{"num_key_value_heads": 8, "norm": "rmsnorm", "norm_place": "peri", "extras": ["local attention windows", "value embeddings", "a smear gate", "capped logits"], "init_std_o": 0.00562, "beta1": 0.95, "max_grad_norm": 0.5, "train_tokens": 460900000, "max_steps": 14066}
Each number is 128 + 32 x the weight over its row's rms, rounded and kept within 0 to 255. Layers, rows and columns count from 0. Numbers have three digits each. The size before them is the row's rms in percent of the matrix's.

# up: layer 4 MLP up, 2048x512, rms 0.19, rows 1561-1660, columns 256-319
# down: layer 4 MLP down (transposed), 2048x512, rms 0.0477, rows 1561-1660, columns 256-319
up1561 102:180140114132142064126138150149116084130151107141146153164134116149141093180147073105165141116128125179177145128158190245131125104140149033136118127118132131123143164091166174111190109113108165
down1561 116:088154156103153177102187110171134171111121172135124089149141132078147097036087140168097105168108157101149069083094103074175145074160120153083135147202077104177147116096104154078123108124145165
up1562 099:077100138145112130137161102073096140196163140136143147143152141126132148178106088170103204130199074130156162207116095082037049125123150152076109079175043086136136083179119134178137127120072089
down1562 090:103123135151155120111185129130114134096176096084126117123125074145102141130175129117097173107131046186150129106111124162058071124097067098089122145138139113091181064167171128074098099096130124
up1563 098:128144112179149180130154155035127113122193058164084145096182169075127147149142131104109166124124122092161109182131170110140146107095125115132199143158116113115174118088083138098160140092146108
down1563 117:123113140066083091129147117180126130163130109134171119123121046183127071135096121138181139097114119125122129134107096138136000004122106000099074151146093099100090091140118144101153173150115126
up1564 107:157099117183108156148109057052113091130127105146208118129113135172091181127138144098121128062184172171143172080158127120089171167147162158173160151161135115117088093132157108134192146106154130
down1564 097:112116127057086152074110161150155084134130190174122076126128106186136120162138161078111134140088178114183096119086117089128182132184160089138144117138156153120091125100134156111060045106137184
up1565 093:107115168169167113180129054129168085145077155164120132115155083105133059105139101083066132050137145134107180089129161073119169096177120065165129137130074135113078148098136162192079174147119154
down1565 091:138116115110118138201080127082176185166103107167132178132132138126145160058112111118112136092157175073130092126217120168102096126123102091112126139118073117098095077146141140074146144134132141
up1566 088:138125204150069127142076111144107070096121147103161057148125121123105110085121136153104138117110089137133154161158173161112176102141135172103080122135207078123165164116177114083150179107083122
down1566 090:154158111129110110077139109120122111116200113144130133153074142154133109160137178198103149131121137139045113070117182123105184203169116130126101105122132150100136085127160112137113143147116099
up1567 104:098151114128073110115113173137047129131123154088152137110106157148169178145129197142116096154122162133148111165155157096107122073159090080132086144091119128096147180202133176112122177125122076
down1567 096:117163088159151134119065135127109136167241106116144158147166113162129152132161125138154149156102112139098100142158103111148187143135107024118139142158114189155087098142087111081058160121107103
up1568 111:133144140155124119185185127111159136157163114157150089094145150123099134103180119073110112124167131102161066168118108071129128169105071124126081145113137128133111119136100138123132095142127099
down1568 101:143094171138157167174125122112106131125158157116167124135138070082118134089136148129098136154166177139120123134081076109119148149156122045100086143116175144098195164120100146123141092109125117
up1569 103:156162122081120119151095218143089131150140096138148097110165186092154106079161177097126118145105181087117120140119171138128132154144137077094117145119104130140137084148042136099116128131148117
down1569 104:188137106073158121163125121087116146134125114117150080082187117111092157104193152059143122137153182047104113165137182140132089126143087090082158134152114163146137100116089118100055157104160186
up1570 094:183183135107115103075170128140082144110161151144144141067143135105112091085174090095172237175122109113133145099108096118155139171152173060163128118131154143157139121093094111172150162159106170
down1570 098:120148183147114059173170127178146200108114113188142096216157124155147212159161082102156138152128100132113104148160151145115108115135155121068085142176136131137165148163102086135117177142096124
up1571 099:101117174160119137081083123115124100151051186142109074123104202051122106117062145169132077062105158166124151097107114150100106111186129124143158106111123105154101138084083121081124161110108196
down1571 094:091083074130169164126095066053117109165146107131122117152116151156123083133148120121107103142146104125117133129109102180079128112104069106094131166122191126116120156129104112165086101173159127
up1572 108:131180117165111182134116140057130150125179106190200137131135148132120143115131053170102171138167138117103092116174136132174184148104103138108093140106181114198120098066120133121148141155199107
down1572 116:088115133111113171161119181095144151110176090206113169132130150140138098180090113121166117152156121139148108114114186156191128106073143099136116159117127101114155092099125173106144132126145125
up1573 089:115171100095100126063100162126189093078174126106128112180179157101148188107132165158082179111107104089100097141137185149097136179124139059101159121125139126157146099172123129123078129138119127
down1573 101:141103088093105075187106201130131136100166108164105150151087156172086175094063172092123173184138156147114112143092143155097145125167118139137096145131145111222114096120111195172130129168152152
up1574 092:141126140121061132132128096139111158091041144064156120122115174177094192093119100174105166102182106141172157155069105088174130093109135106129144142132130117052103132089131160162178159124093148
down1574 093:160138086094122125114162133151189107180153143166104130097114143113157166141171145124185098191124086119121065120093103117171187155147111088122123121137102091138135112134114159216143134153146097
up1575 112:083110112122180115092117077160138109136085130123114161160107178133171158129104119158138148117130121080069144088129072165072141117139097165165120115159110122143187153153112106199163153091132145
down1575 102:116121133130095091175152101124094102223150073148172126183097159115179169152078144103097133156112100127071165156105132147082059120098072050144092088103126138098151113103188107146117137140082121
up1576 096:052095146124130115129154126096079127160087138093198066223124149180139117176129151181129137167190145100168165079177106146160114142164193147128122111136106099186169148123101075050167169189138137
down1576 091:180110102191189105167075114187144146137142182155130175139102095097188115095076138098109146103179163110099137124127114094052173127106121100198176066108109200156126076136113087139126065114122111
up1577 098:122104215162134069105167121139057124128186074153098176091134175116161128114177134101157128128165143124124058164131132104084089093114151166175134141099128136151048150121095121153136149082138180
down1577 092:080147190099136162138120050140084145169157111177059146176132123171111069102175099127172087186185094138150160181126136163054114091084158079102074127104097126112059136046125086146121141103130100
up1578 092:130098126134124121130092135143111102114126166140098060081225123110091079114089095137159133119135103111092124123132125069096105095078169167095175173178113149166104152121074100120124072189082095
down1578 085:137102121131122149127135126086099119152113128140107136170114092165165144110142133172119171133104152079168109117135139156123171144101128130162105113132095135150105116157168095110063148089190190
up1579 096:103085158103138132154121143167133109123083130154109152212168123124112091138189113082114138118146108036185155158095056117013113128079111123121139097086145145134077160127146094165183063120182112
down1579 093:113126104113171150149137196150161141087122126166170157074140099091165170143113155115175122098102085089161131148180133106148078113151191091150088118082073080113095130127168141122081129109161132
up1580 094:171143132173156137188149146127105106103128109118163065082170146126076129189123156116152087120141143099105100120089142063139168163139196113107134142187098160105120092162167136125162105079162100
down1580 105:128130095111036110143114152121142129143076071085102161133117152142139118127067090087188118118114154111120147127135056093109141151114139117055172128173117122108126162111164103153179113156131123
up1581 099:128160135119137089154125120169145129133119077133164088094140098155164130200109132161117199132216090168131109138113116118131088174136159146149144154102160225172164076171107112155154145076054179
down1581 100:122123068110160112166182115098108108150137063157070119130158129128137123103119113119123186156082161097127109090163117106133037152133096154169096190112149136107099088163085092162141096135096090
up1582 106:173105129135135117164136122149140128138081101092088190082155186167135111101097127124102128147111112129088152184153202140128117146173093190157162119069122171156153179153114120149117133154097112
down1582 110:151132142147117147130219103131143146125131118179121131188173143060111094118110194100103152146084136142137142122087143021140141100164144055146155159068206166096132106130135114153137112129165091
up1583 105:180139152183156139089129097025154184129145083115166117093122131098121131168143152119118098175104117104154073107131129087123162231143112125146159161127115163143163132076177178123173074117121082
down1583 113:126144144100205141164112115141079148119111092131212084121121125105116089115138120066104112062105125097212130144161131095202060151092107167114113115152082078133153137119136088132143167123182106
up1584 108:140081131109124142074101091121118155196179069101144094171144144172102142136110138147155150176109136136088131113111101098151171122079144129150091169100107128140174126107201122168143126120141154
down1584 102:165133165091102099132134104121085185092135185139110124178103127107110098094102113116133100141120142179141091111088086107150057134097099090155180098096142136079122085150082164114094083178161144
up1585 103:137151115085088133068141080112188097109128087136144156126091144133126053164137055108110091149099086104106150127151180101102113156140106111135142157134134141111114178135063147136108126183187128
down1585 106:147136117090118172091111158066169149115138146125146137164126133126133128122139145152152128132138102077147151154146098131079080102143109071111164136158179144140163200080087146150091095149141118
up1586 100:130166175154139118145138093112112150098094082074141135171137123123137145117145118105184062113139105112130097176167129109119106089097136172134093159174130131165204101136129086145116121165113162
down1586 101:109119149211153154141118157104114110164147079076125133110116062145097127123114163131165130131141141042190077114115098196144128079116131172143154158162123090151138162148152127153088126099155103
up1587 094:048190144113111116159081109133154118117143158127150190124110139119087093102128131133143107122122143092129161164079091158092133110097115080123146133143147179124193133078116170116173084161125138
down1587 094:132115151165100127131139123098134102116164131160058107065118121145118134195134127091142147160144119167159154120149161088113159146103110234095195164119064103135123157119137113112041166073168056
up1588 096:179145153172135128063183119129088086101172184166104188113099160135145131115082102143131119072071134132142161176178164101104208130166151185081086120123076108193132133153105073173117122100133112
down1588 101:140170117120145161133096135146127093147177100091170127086088099125155139156107152116061140113098110092107114120128117059172106118159089081160147034173129091130231085172236182098153197134139114
up1589 090:109055110095147111091115076155117113105127115106102140129112173131080150096160135130092129161161133118141138159091178066086111075140191124154102175098091141062095105109116132111169128108153087
down1589 093:104142129131161157166150142119146112147119130160132033124141140187221126127142118109142161171137141092162111102143158088130136162121115224087149144083153103085135119146144112120138115132174122
up1590 098:126141143114095192140096125096127101143099139164070141074115194089106149138106110197151152185136153120141123141120179122118128176143148163152135135136179196137107127133122085151160148091068205
down1590 103:112084174080088068136103082147180135137188098126177097088134154127126162142055129100132122130169142152159149127091135117108074097096139114094085119183178117146082085159091141083166146159085116
up1591 083:169149132192135120059134147111174111147175160103114146154154164191146165152108158178150177131130149118161079142135117191146134142169121162159052096144153125176166205117148134136156087127131127
down1591 087:101105144098159138117092154110132111133142110115116131166077143093140146140148146148125109168105176117083102185088107121069141095180117141147163192117140138168110080130159089107173152111099121
up1592 088:133131135139157127130149116146178194140122154104145146180175064169134125077117173136094148101116156103117064132077138092128175143179141128074088115171141125110090132113161122120101077144106113
down1592 098:139098124145136105112114182135096113088153173063129185153169133164182110096101123197096146119162084100124073092158138041128191104136102167038137146160166141115170188072118124071148070113115129
up1593 083:133155132155113089161119118150112110109106094095146076158162135108112137138121093167142146084145117149087160133141170156150126074138153108114139153157111064099106146131051111100158100122151135
down1593 087:150119098129097108070172096107146173157095131128141115122150120092105137140121122163156105128118187083120138078072154145094138091123106184087181157094131103180136188119176077150130140094181109
up1594 089:107141099101110108146098139140134127103116107076165117134106072116138195161124063102129163044164073168145156121128185113078179177133091172097145107145111097121092102151101133157140121107112110
down1594 086:104102074180176144158106125064176136137172184078080110117115160152093118100041085115147150118090109086124099173122157111100113169089188138107160152105143169152181098155139118139149124095164186
up1595 099:151101138073164122144167151124133184178120116094182124109087067151137166143117085181142176110097152116111110136139108128118130132113188157136150145121140225166149159142145136095113126175106098
down1595 086:095135168163122091123098152126096145150100146115086181126085166136200102120122123110084184137110104116118129138152129103105075154125119076105112124196143176092131128133143119097157133085156163
up1596 099:131199153154131155117117108131100103137089143094208112071103147117099102146117187096035116132139108124172183137142125128120130116128088222175094096092082060153175091140172121117124113131121169
down1596 098:078077126145114108161081118092127157155097156107120151129139098167104105142122115126097131119118072149114128115107111095134181174145089159143160127107133124110141129113156178112088104152117103
up1597 091:105086107191101155141109074136113182109075153095123162137109131169143135134126086143143104099148148167099040179182090158110172120155123205147115200080148140156103155101093119151076117116132131
down1597 091:139150082132182208150102150139096142127129133134152126142124130191159197131138119093099090160104118201103108170106171092140144147125099096167109150114069206146082174155110131165181101103138082
up1598 094:118081123121125140112108094132121112124089120164114173118184161120131119191087143118148104131111167129160112114101157118178072142156134090100157112195151091063090127077103127134068179069126131
down1598 091:080140169126169139191088186090179085132082137107110160171082130159086103136100133157108152185132091138152143113151158134191117158159135073138048095169172128115153127127131176102107138161134140
up1599 103:165148067176142080135089152165119127125102166163117205170187129147134116096111193134114126144100120124162137168118124106135117115105117134106156103154102097136097130091162088128098187180141172
down1599 097:109108126140118099189090157141139116167146105136206163102142078096166078104126123118156188160145087156141082123052137150142129100149124030106158102129151129098133125114140141127151123151097175
up1600 087:099099099183142111104127120101146148130082131175087132103133138154113157200110170064110149077158165121091103102146143061156134145140167144083177170104125071141128117129110091109131139115074190
down1600 098:183124117112145145162094059094146154135129107127097116186137056084106144077117120072142128125121114094110117089111090131131078107116131189111141150143169128162123093090110108078143146123124098
up1601 090:122145139129099098117128155164139181154118112107161152070127160147101159108194094150152090121100158192100143125099123078109149121172160115145123159173128142142135169157164064119125139094166107
down1601 094:118089076132120152076102137168119088101082141136156094114074179160154122111113125110154126176124142020166066067102144107096148142107094195116163144124123121097157112107127162181123105119143106
up1602 100:150073132180055147087157126127129164097143122158152132130161124109138138164108185153114155117176128102138112116170156122130150081144150083106084087120114107168132138192134116136081123096104160
down1602 102:129149158125137123150163145101114124165115125160178114119164155083143109117120164106118170161158161134160126141168094122094147096105070099157104129104104120143136145151153111123189127105158177
up1603 099:060134109137118099099132122163171136106071151153188184152162120170075140179114106192070119138038117103101089132170133106136161090052151124136162131142174111131160085101121188106135084150120122
down1603 101:084108131127130129153109155088210127127127110112089146173109101126087196111104071123127103148082071171120132112129087127162125161058144102146065145128155125052061132158161094114123087106106184
up1604 102:172127148120157110140117162176171158161123126074157178104136162154149118123147100104154122148104117111131091120089168149078162143108062125132128091092154121151086142110111145119162135114154137
down1604 089:124137194135142124155075099120148138177113141119038143117127074120161137082099098112112187151102087122116105117106174109142148099115131001103143143087098152132118156107066117162047145141105129
up1605 108:181116165115145101139092161084062101072088139187106138127157117140085127075160114113084155134109166180130138158093094149138143112107097130096129111121114147129110108080075075092216149093177131
down1605 097:149005156135131121069174075142154068161125135104171153152085141082087084145138172117095127158132102127199083101037183102143165084150093049116138122092138090129108163138159155119102082100161128
up1606 102:078141136179133097139143089139097192059118110165130111130124118147113129160060118124185127171128063124126147184141130064112124104198135148178123140128047164145127123216171142160081138122113082
down1606 103:155132093142145095169087056135130096147077124152074121171166062129148157152071127164141110140128081163082126164150079151100171165155103077118178113131115172110184139178110156117169142187110126
up1607 101:139115062113097155127130111097165124162163106168095078149085137081114159133135148096123072136067240137093060067055162103088162168115129082129160113104106107153215164070152155094170113110078159
down1607 101:128163157137170133103126116179135119137132084171192107099140114190097069054117154138174105130072128096100160090116049140132088077112111059124111130132124064125094124160083127115135121166186144
up1608 110:158165166159138118145149118110127116148133092085163163073174110132147110165096068137127127137115146106077131145154123136135105149194096172103139062122132107102175122067081141127115065151057163
down1608 106:117112117168143058110095125152109124183170079147142119096143186130162169054101089118166122119214127092075087133111095105147081078092101112066137074083102091103043131138127124122148130104121152
up1609 099:182126149150097149132123143108178142128088110172154142144092098136066158097135106085144078143139124138120144126149137161082115110160142139205147082126129088089108088126164070117156054113118143
down1609 092:111113203121156102089153112145160098158125147162142178142121114130138106188110093087170117120098060111143102151140127184149180110159122066114067117149130126135078138145107108078187128141141143
up1610 109:175065120137088168158111031140161124192104105156091138082139154145154074103082107105083147067078127151104104148119131196148133120137119140134106184188170094106182150147111110136120108129094093
down1610 105:110121150146133144125118084123142147151091107100141129148143078190188077112140161149081115164110126169139089134155150109102094130145124064090165176162172088146111130151080102163149172120076120
up1611 108:105168095094147087088131154135190155187193097124144147150076130138169161127122113167123117143130137139134100197092161140040151112173122169195145172128151180118122104109136167128146114133125178
down1611 109:123174151130113146146120141197170092127120144075134101054112150131137157158114100149123106074114168146171113160108114115122148150146105057133136157178150194138085088145160132141123110176151127
up1612 086:142085165146079152147069140137115150141158094117151110153141114097090066152120144090192149103099194094149107093183135149123124143063090127129092127105131074163144114148088132109094103131125109
down1612 090:100164105113093077141183100122162229077135125171054123148120099126171158035121113145152093107129129135057162092149083112100173130202160114117118127075145171141141122140081160139124097128078126
up1613 097:171098186139215113144128099095138183111126095095151049070117121197132107156159146100159123118096134153118101093133138131127109149135149190160162136094106110111110123166179162135125138184103110
down1613 105:086084131102151129109134208062115157161123149149124180190132085130142141169082122096142184139124123161168124142075113163102094100073138082116109110119213115069072132150169173132055110126173159
up1614 087:148110166138148194140128124152125169087107080095097102164151050118136183136101137173147135146138114162127089146114114104125088154098135171118124110154102135103163153120139126049201113142110183
down1614 094:045080169055131109159063127151072077116130103100075118129052129116136133083074121129165164077123095100092113186094127090117119103168153188122153106140120105148118102093099117140119105114075128
up1615 102:142106096096093095122154130085127157202126177115127144205096119126167158126162138153141123125196109139125176150133127153125135153105086129116119100160152155140165149096119069084110184082130120
down1615 098:167081103064147144159124152125147151175084151115139146138142133142146159113143098120081123142090110120110096187127189104136149127105134096075130090084094088125088089165131103131141123153148123
up1616 110:103158144117096134147098063146089139101070148131083093123133106163138106190149098115064151151181123101127122118113116136149118128122083165096134105052128151213108103103160147125144131169061132
down1616 114:071102134144119121153084125137150151184184141100108095156126128116096126128156161141144127144145070170119117080106098160127097140121118098103155119126173115149128129114150115119183090145091098
up1617 094:107123027185109187130129134100096137202137129092133150088105133072133163070105154145101071046202158048152130166055122091078114176081158165132163123148205170146139136142111135135167128115155141
down1617 098:109144142071158104150142105152100113113098108103107113194166091203084131173120132110155178141095144167086125152138051152173061156111121123098137109085102095143117105061128100144097182169133190
up1618 085:191137142157112087112055113131136170060135085116100103143128217154152146127183175146102108142148119119198135222113084085157118114154191135106132081113183134127069142115196154072141169136115132
down1618 091:059191193099108163146107124113151081106177142072080103168113134080110138137115096172124170136155178137119158144099140121144084199076109100156175125141137124111156119164170129125098133094112181
up1619 106:145112154107072117119133119107156150123132125131093112154125181102129150100113162188144101124081112108147135137156099170120178133140148124137092123122144099098128129112141100094122159112053108
down1619 104:161152086119083110136154152149125108133128093167122146137175167115128101136144041141175136111074068092090149161146138161080118148114167112149094076159106133116146076113120078128149151134130142
up1620 103:130118069158146122060099186137118107177150145142143125173095120115147083134080120086177159089143124123098115100087131105185108100176140046065186164164162099138119155105106097134135098185161111
down1620 105:141117101105092104181107187079088176135137103137100117188141136141119198146080159094156116138173171137107120076161125115118053165182096153100154141136125092166152106122082104182068177106100061
up1621 092:109182089167100110129129081180062082120109175192161088163103096129104157120130140098086132127127118158126126090133132173166117143114081142133176105167119139101077118113123098122101107169170087
down1621 093:136131107078093129155167129157118118154138113072118148114164104128130181142095137169104161137104089115100203096157161091159098122127142110054135167088130109151164093112122105107141115126175067
up1622 095:116102162100180140118094144103147124163149152136072119100181202129093113083134175097130128127152158121080136126121068115119135072106114181144152143105156119122133057165179151174143122175159168
down1622 093:136163111123104146185158086142117149180106106135157077157124163096085150142106150153134122093139067162102173173110085159128101128169109056153107139131118139129113160126147093148163175141097126
up1623 099:184106111142120106169104139125137119091153114148115109122100163144151108150134094136162168094139176129138135132167146092066143043094173149092152136119112101127112131148137119123124145091096155
down1623 096:127110095096211126097154110113165160070132106160114117069096095187130196143088129101168139146187135106126089119093146140123169150079072092103093101142122160120148147130152106122119143109158127
up1624 095:103198139167141094151142193151114133174138166118142160118090167061135150100132110129134098118120166164158071088114056161123162127160170210135069121046175142139159200091100111141139134120146162
down1624 090:091180143129179131109140121133112114142195147083165084126130122112070140115089142103143127081105101186146142101115094155116176141160110094088076060113171150124168132199134171113099173099153217
up1625 099:172143158171144132089126155158056195143121137123130120105103128118106127066178146148118134097137100111185111144113135110130166050101124165111185176122167117189136097144130150163172206103115081
down1625 106:118104170104105133151169100165138130140130098127131096165133145179127169114102109074142162082080147166079145143163144126150071189146120102152071130137146157127118114145142062160146173134166140
up1626 101:111109112111131126129172149097083146150106119100059186109139172129112119127115188170173164121123127143224108136128108115093064091159160123163116095131215155201116096097235137120168111169084167
down1626 104:123109115109191184169141149154125182120128145112087125133114127103069166103104139135093110094080124091132075099112190167099153123135143164160187103113120114128136173157177111090115060183157156
up1627 105:109184125156118105145122151089148142159122175156115130177126143103123127172102156138106061096119174145074102115176155120200139164132095174119120155138130142076095137142158156133126167132141166
down1627 098:111099164175125140111077130153073192139124091104149132124123095103088069163133177103120164162091100147085131113103194123189170182166093053118142108116090117074115047104130119110152123096144113
up1628 097:216135149132135098088095132112106083113124087119118122118133146157112107068144069139120080109130132163099100119160117147164085125153086095157132140106095176132098093193163146119110160164137084
down1628 106:161143156065139118138163146103111116089141056118121158111199071094164125134126160167130067095161108153144114148079159135182065088105113046109061141142172085109095136180146179098187110116109146
up1629 094:099114164083137161129135127076164168118129141149057162115112108117114140130056121170108087140103129112152177160158133147174141122095123073143152122135095127119127149134131189184178115119093166
down1629 090:119106101144149208124100153135176132140153077138136137140106113104155148153136095116125084156129089164147097114107090124100203170036110055227157129115091171151054130070161072112138123142169142
up1630 112:174130138159144096163085139103158139186133099107126109117130104135162101142120135144102167089188193159160140109119083103121118133101117186188102067121085106164151122064134146163125130121127104
down1630 110:128154048127150127145113170125110127151134059059169126086109090150151112074162143103111100138118196119111109092119120090167137135165185058134150105103124126136198077096125121090228056114112190
up1631 099:108115160148095082089155171139098136102106102136092139150173122173144040113097135150081133089147118183054169122142108137087156082093135125127068130038188108150151111106152137089160152188118176
down1631 103:130154099178158150112060114135192030098151100152117128132154125176078121137116081174098142157125125122081152051113126149148136099132124127195139163249115045163132119128065140095115104107104131
up1632 097:126127091151097082111117136083143126163152158150111099111115150133123186176136103095139145188108182186126184150114084106111141081111089149148044124129208112078066186144100121120139142091128104
down1632 105:105121050134152082149173130170192153124110171098143107114150102133131151148145125191141108151179091119118137168118119111162152125125112108162112065136121185090120149083110150147098079063113127
up1633 106:151115128074102106059136169155125133111154127176137105093161104092144094176084107113108162126144161125110139136114167095139134114128192079175141143171123107151102108081080170102125182149124117
down1633 101:175099097144137177092187161092147166151122133134149131149168071153134094173121137126169128034086110154113158131096138183047176145187090086088118096117153135131150073143126136107141122165136120
up1634 113:136084147137138184169118131144147146203108176087130139156103106119071136151112133150080174079111108104119128177144163095088166124151135120080139145133117080140133123114123084081111193135089140
down1634 109:095132086178140136129124177132108136126092110112141141175105108135180167148125138115127108185148114136084137152125151097200099204117117213113159106135139126085181122077157120111146123077129103
up1635 088:086162109154121096096145136081130123162139091117122187110149132149138142069134101167183208079131119119168150097122127089103125095178135133105123120157130113129169149130173138086077135079145145
down1635 091:095172111150188162120130116130138151155124163122142130079114165147121060154147048118160080081094103116139157145127131167129174126149111104102131123097161136135075132141110115169116140132114127
up1636 095:135190124188122121126133160063125139183112120139065172146144127154164165129135104164108168126161142167107126142157142058169176150138101145114072148144167179132146128182130115137106124096107120
down1636 095:080140124192129110105120160103129149100155083140181127147073121188155156209141147119168087096105129128140151135087109114125136155164119141143093096113136123135085125115144149126163092066075108
up1637 099:134156134137112107133133127110069203102172136123172050157160085153140141118082103114175131105122090141149161116066187143128092133129154099209146183109049186169119164111109144109172046129064131
down1637 096:142138120145105034089168160118069152165141136123119104190147121144160149082138117163139146121119150104128148113137108177139135046162095135145092110129127106098114074107098183142109102116138148
up1638 098:194111148148154155159182095089142144165096089105093101113148126114115172095081131116114118097097102148132150188114099117132133136109088181162145137120111174079107132156161135183128154115139103
down1638 106:143115133115145150131098058100124127111103101171154150097133076164162096100103066088165109112121136147155121089095165149180091135169080110079130128144102150133123130158134146155161121079134120
up1639 096:101138131136145124155101116079103127094165120107127155162122068124136137149102203173124117164161094168115153205123136098132128124165069072120173067150168070160114111129118152152123149175090164
down1639 095:164123179100169134152123102110116161182118103087073114179156149118116176101114126171123116139119117101127130170104090066119195182196130223193133160129085093118111160128198150091130112120107073
up1640 089:108087130085129144127160105099174181060128153063129104105178182131122149109127186111183140141128097147166066085114163101182138146094187092090123141141122131089210127136095195148201134088117067
down1640 088:171114077135135082089134109115108131170137136141098154144087109110174177085163100102153112112095082145128081154153132142118110106111091175192166153121127139134072150104108074150072168132145098
up1641 101:087139139144121127161147171123133116085110161162150138101165179085177155187146097163152140148140123109098172104125136105094159099193162237120080152135148141152127149102123108140148189181122118
down1641 105:104109186129162162128119106073166105133181094145155121085174147137133097145157133058116134099132138095163123062137159118104130127125136199135162208104144110164116100156063168082173134143124132
up1642 096:085179174144137168167157132141173062162164163080152106108082170173093200128083101134169186140126157148081143162114137090087167092129134172111141091062138180115165096121167117127104118091071136
down1642 094:151099118106106126087092118083202145076123150165108160098178052147049098145164124118116119103161138101148163175140115126148129121136078155102131165139097098171163161103083135124127156161166105
up1643 092:133087127143098131068123113128089144148123064059090117148174127150095116153123102195146119123111120160156110085103065090125175120141165109132102144154158062163092135093099119140123152147185158
down1643 095:144216165130172117125138142116095131073149146130143182146103148144148143130130077116107168165175116110118151074129132086116144101106168097142144110135091158134099111097169150151079134108100124
up1644 106:144149160156110121156107103072112107186142156109187155102119106137136172105160175140174162104141098134034122150126136134117114129116134095151114170123109200159166108137139171183131071090132134
down1644 106:143129165130122098089102097071134172096123157125132148171092144153146154135128066168106091063080118122107082121133128174157109092161169147120191137134163140124093095107052172170133133179117096
up1645 106:198115083153143132137131122124138105069098071085133118156089095112088093116158076145174111137098135137154163162182157139080114151140160149103103099163135176150130128131151083092059078146106099
down1645 097:138138111106164178129075110131166120096143109146112152175130136169117102152114117134151157110050135081120121103129149186170113148124104187062120110142107144104049139169097097162074099077151176
up1646 089:097112098109099184164152074143082151086161157167126112135132113143143168131115126150110155139175129171169188118047106136089160141122097170082118100155111130126106109101122151144115128127177124
down1646 099:137102134101115131077127160099124140058159148129080131132183118078098072138071123129180114096176097137136093085128157122077156162143123170128168169086209070108137120110138137129133102156144151
up1647 105:135116095152140122099114164097165149110181125161118079101161184178100152079110090109145131153086133163168090141104122183123107111136125075096151124066115096148166113160122149134139121082131082
down1647 099:139104152137136085169129132138167117144130081145142168075122174128105142097107108155094142123133097160101032117160116125148112100116121145084140117142098153130092165118113120125134080065160086
up1648 107:145090119122154020129105122123095068129086126091105130122145111154145132131201070114175128128199145099148066127096119189144131113069098170131124113101114132141080104158111181150149136132117124
down1648 110:156089173153166126155124062136139075185139034181106090079050116144122119096155158152067112125127139163162113132181145114143091103176169150154129073093177123164158134148152133077125101098116076
up1649 090:094075130147170107120133165126163137087127142093191113137128133053079148146111111047138159108126087192102119130167145125091153137085108125100189151141078150162136169156173141154135127168107105
down1649 091:165143064138074138162196035190105140132079177233081143105189153100122092172099133168145130161104125138132118113131067142166129177149097161140148114106187132107098111157093115132102101128146151
up1650 098:154186065181102175131130151105051131091156143108150155091144133118158149118162106135121135091121114098115152146123143167088102105113145146092097162108161133117150140133171067087094131083118137
down1650 101:146106157167194169133087071170100163108126145156148169129095140166171127171113106103061048049083147084115129112106104162132124137139154057104137121116157069126105143154132098164147132101091107
up1651 100:119140153123116174132123073154138121221056105063108100124149143164183187117155107093083137135167130123158172110068170130135163196143096168143105148150107142119114134036134119145106126106109073
down1651 100:144126101125137098152105140130096088138218139093097115099150183118117127139112060087158069137106045110094105122169156109094044147190123072126137088126145076224162108120165106118102152120120100
up1652 095:124102114143196169095136102105132088185189127107128147127121059137109130082083142091181143118127082095136117097155149156114145122102129113111095122164093115170081153130111130152138156096120112
down1652 097:138199149169178151113149151105151106129069050095159189135101174105185132191095164126107128134127140145117132131120141142164118189124099114094206077104124108081143135137158096109125087180121160
up1653 098:139171118081144145108107123130068097201140102120183184063068131140107063109053083118121151142094193064097136166053111120148083126152125137134153151117105113188147116220099120129110113115088136
down1653 097:098137153134144100143168086115087184141135137127104132135065117180056162159146113111065158086087104131125083143129159131101171117104145169136172083125174130078112069169117106098115112092080098
up1654 099:147139122187088202091149108115143093127141131174148124143108152194109199057158121116168189144146147158149137172206131110124149133144128105129169139140142128142098111090111200102146096129133104
down1654 095:068143127119118140099167122144182157170157103145157210112092140122109128066160086142168123089142146132170132074111138078158117174075115132120128148122128196064088110137096105150156087067124111
up1655 090:072142198135171151099109165116052126137159101112122160066184150122148139103073106155170137116135191132130143162140156132106150172156143176122154104121116171134135097130085113140119081097111120
down1655 099:219066214109186111143089143138176182164146140163046144156112131168101165114140148189146093124169153104144079107139122176136110114077099154150115092107145147190034114110129064103093090152154126
up1656 092:140156096116164099123123062081148189071168069094081110151108145101115063097080119112165101101089135097171059093142116076130164120167085145156163115151130162137124090100155176197097107140106094
down1656 092:154108146226104155091165109079141147140157152108149098136172057100122125119155093137153104135189086132144118143147157157155108101146126073132176100127217143142168088090119116188133127101118123
up1657 104:106143101173132134117144088123104132172100137095130096119110115169162184131095124102115100166099103084083155181138124117126136095150136162181132153131104081101103118094137148174111124093084171
down1657 103:138102140147147063119141114199133094184156103113133135121097186111136148143183105080119140169094094143107152145141125134127193109096133124140122154118099132136148119083092110136121089133145120
up1658 094:149058115153149182163187136119141130106121164134134117118199132072130120107120102144132129136181121088137138138128136104113125149202112103131103102110110237164059136117128120098124189136087090
down1658 095:079120154155109170086174130133098172146174128093090089143080177178108131135109171112102114114105113140140131121118101128141132072079144190138071164145140143121121111125083172179127070108206107
up1659 097:148080088126113082115176148135165116110132115115102055108144106113118129106136109186168115102175120127137108090158150148139138151123108146116121092134185116136160136085142127125121131133174099
down1659 099:154096135103116126063114103122132105178118141131132094126140136120105172162097158156104120099094147156138091095106159111137108106111066183091148134134166115119045150104133069170124138060083135
up1660 093:156082128119196164119145061136092126150179160075111121113096150124132133115124063210089068164112131160112134150100147075146138105138132124137169136111123163156087095166106118119141134129182216
down1660 091:085113196157087069129074131131137093152113151037121150129113156120096134198124104124101169093162140124157151165147101128140102127153151057183144094138152135136082103137118188125089196084165165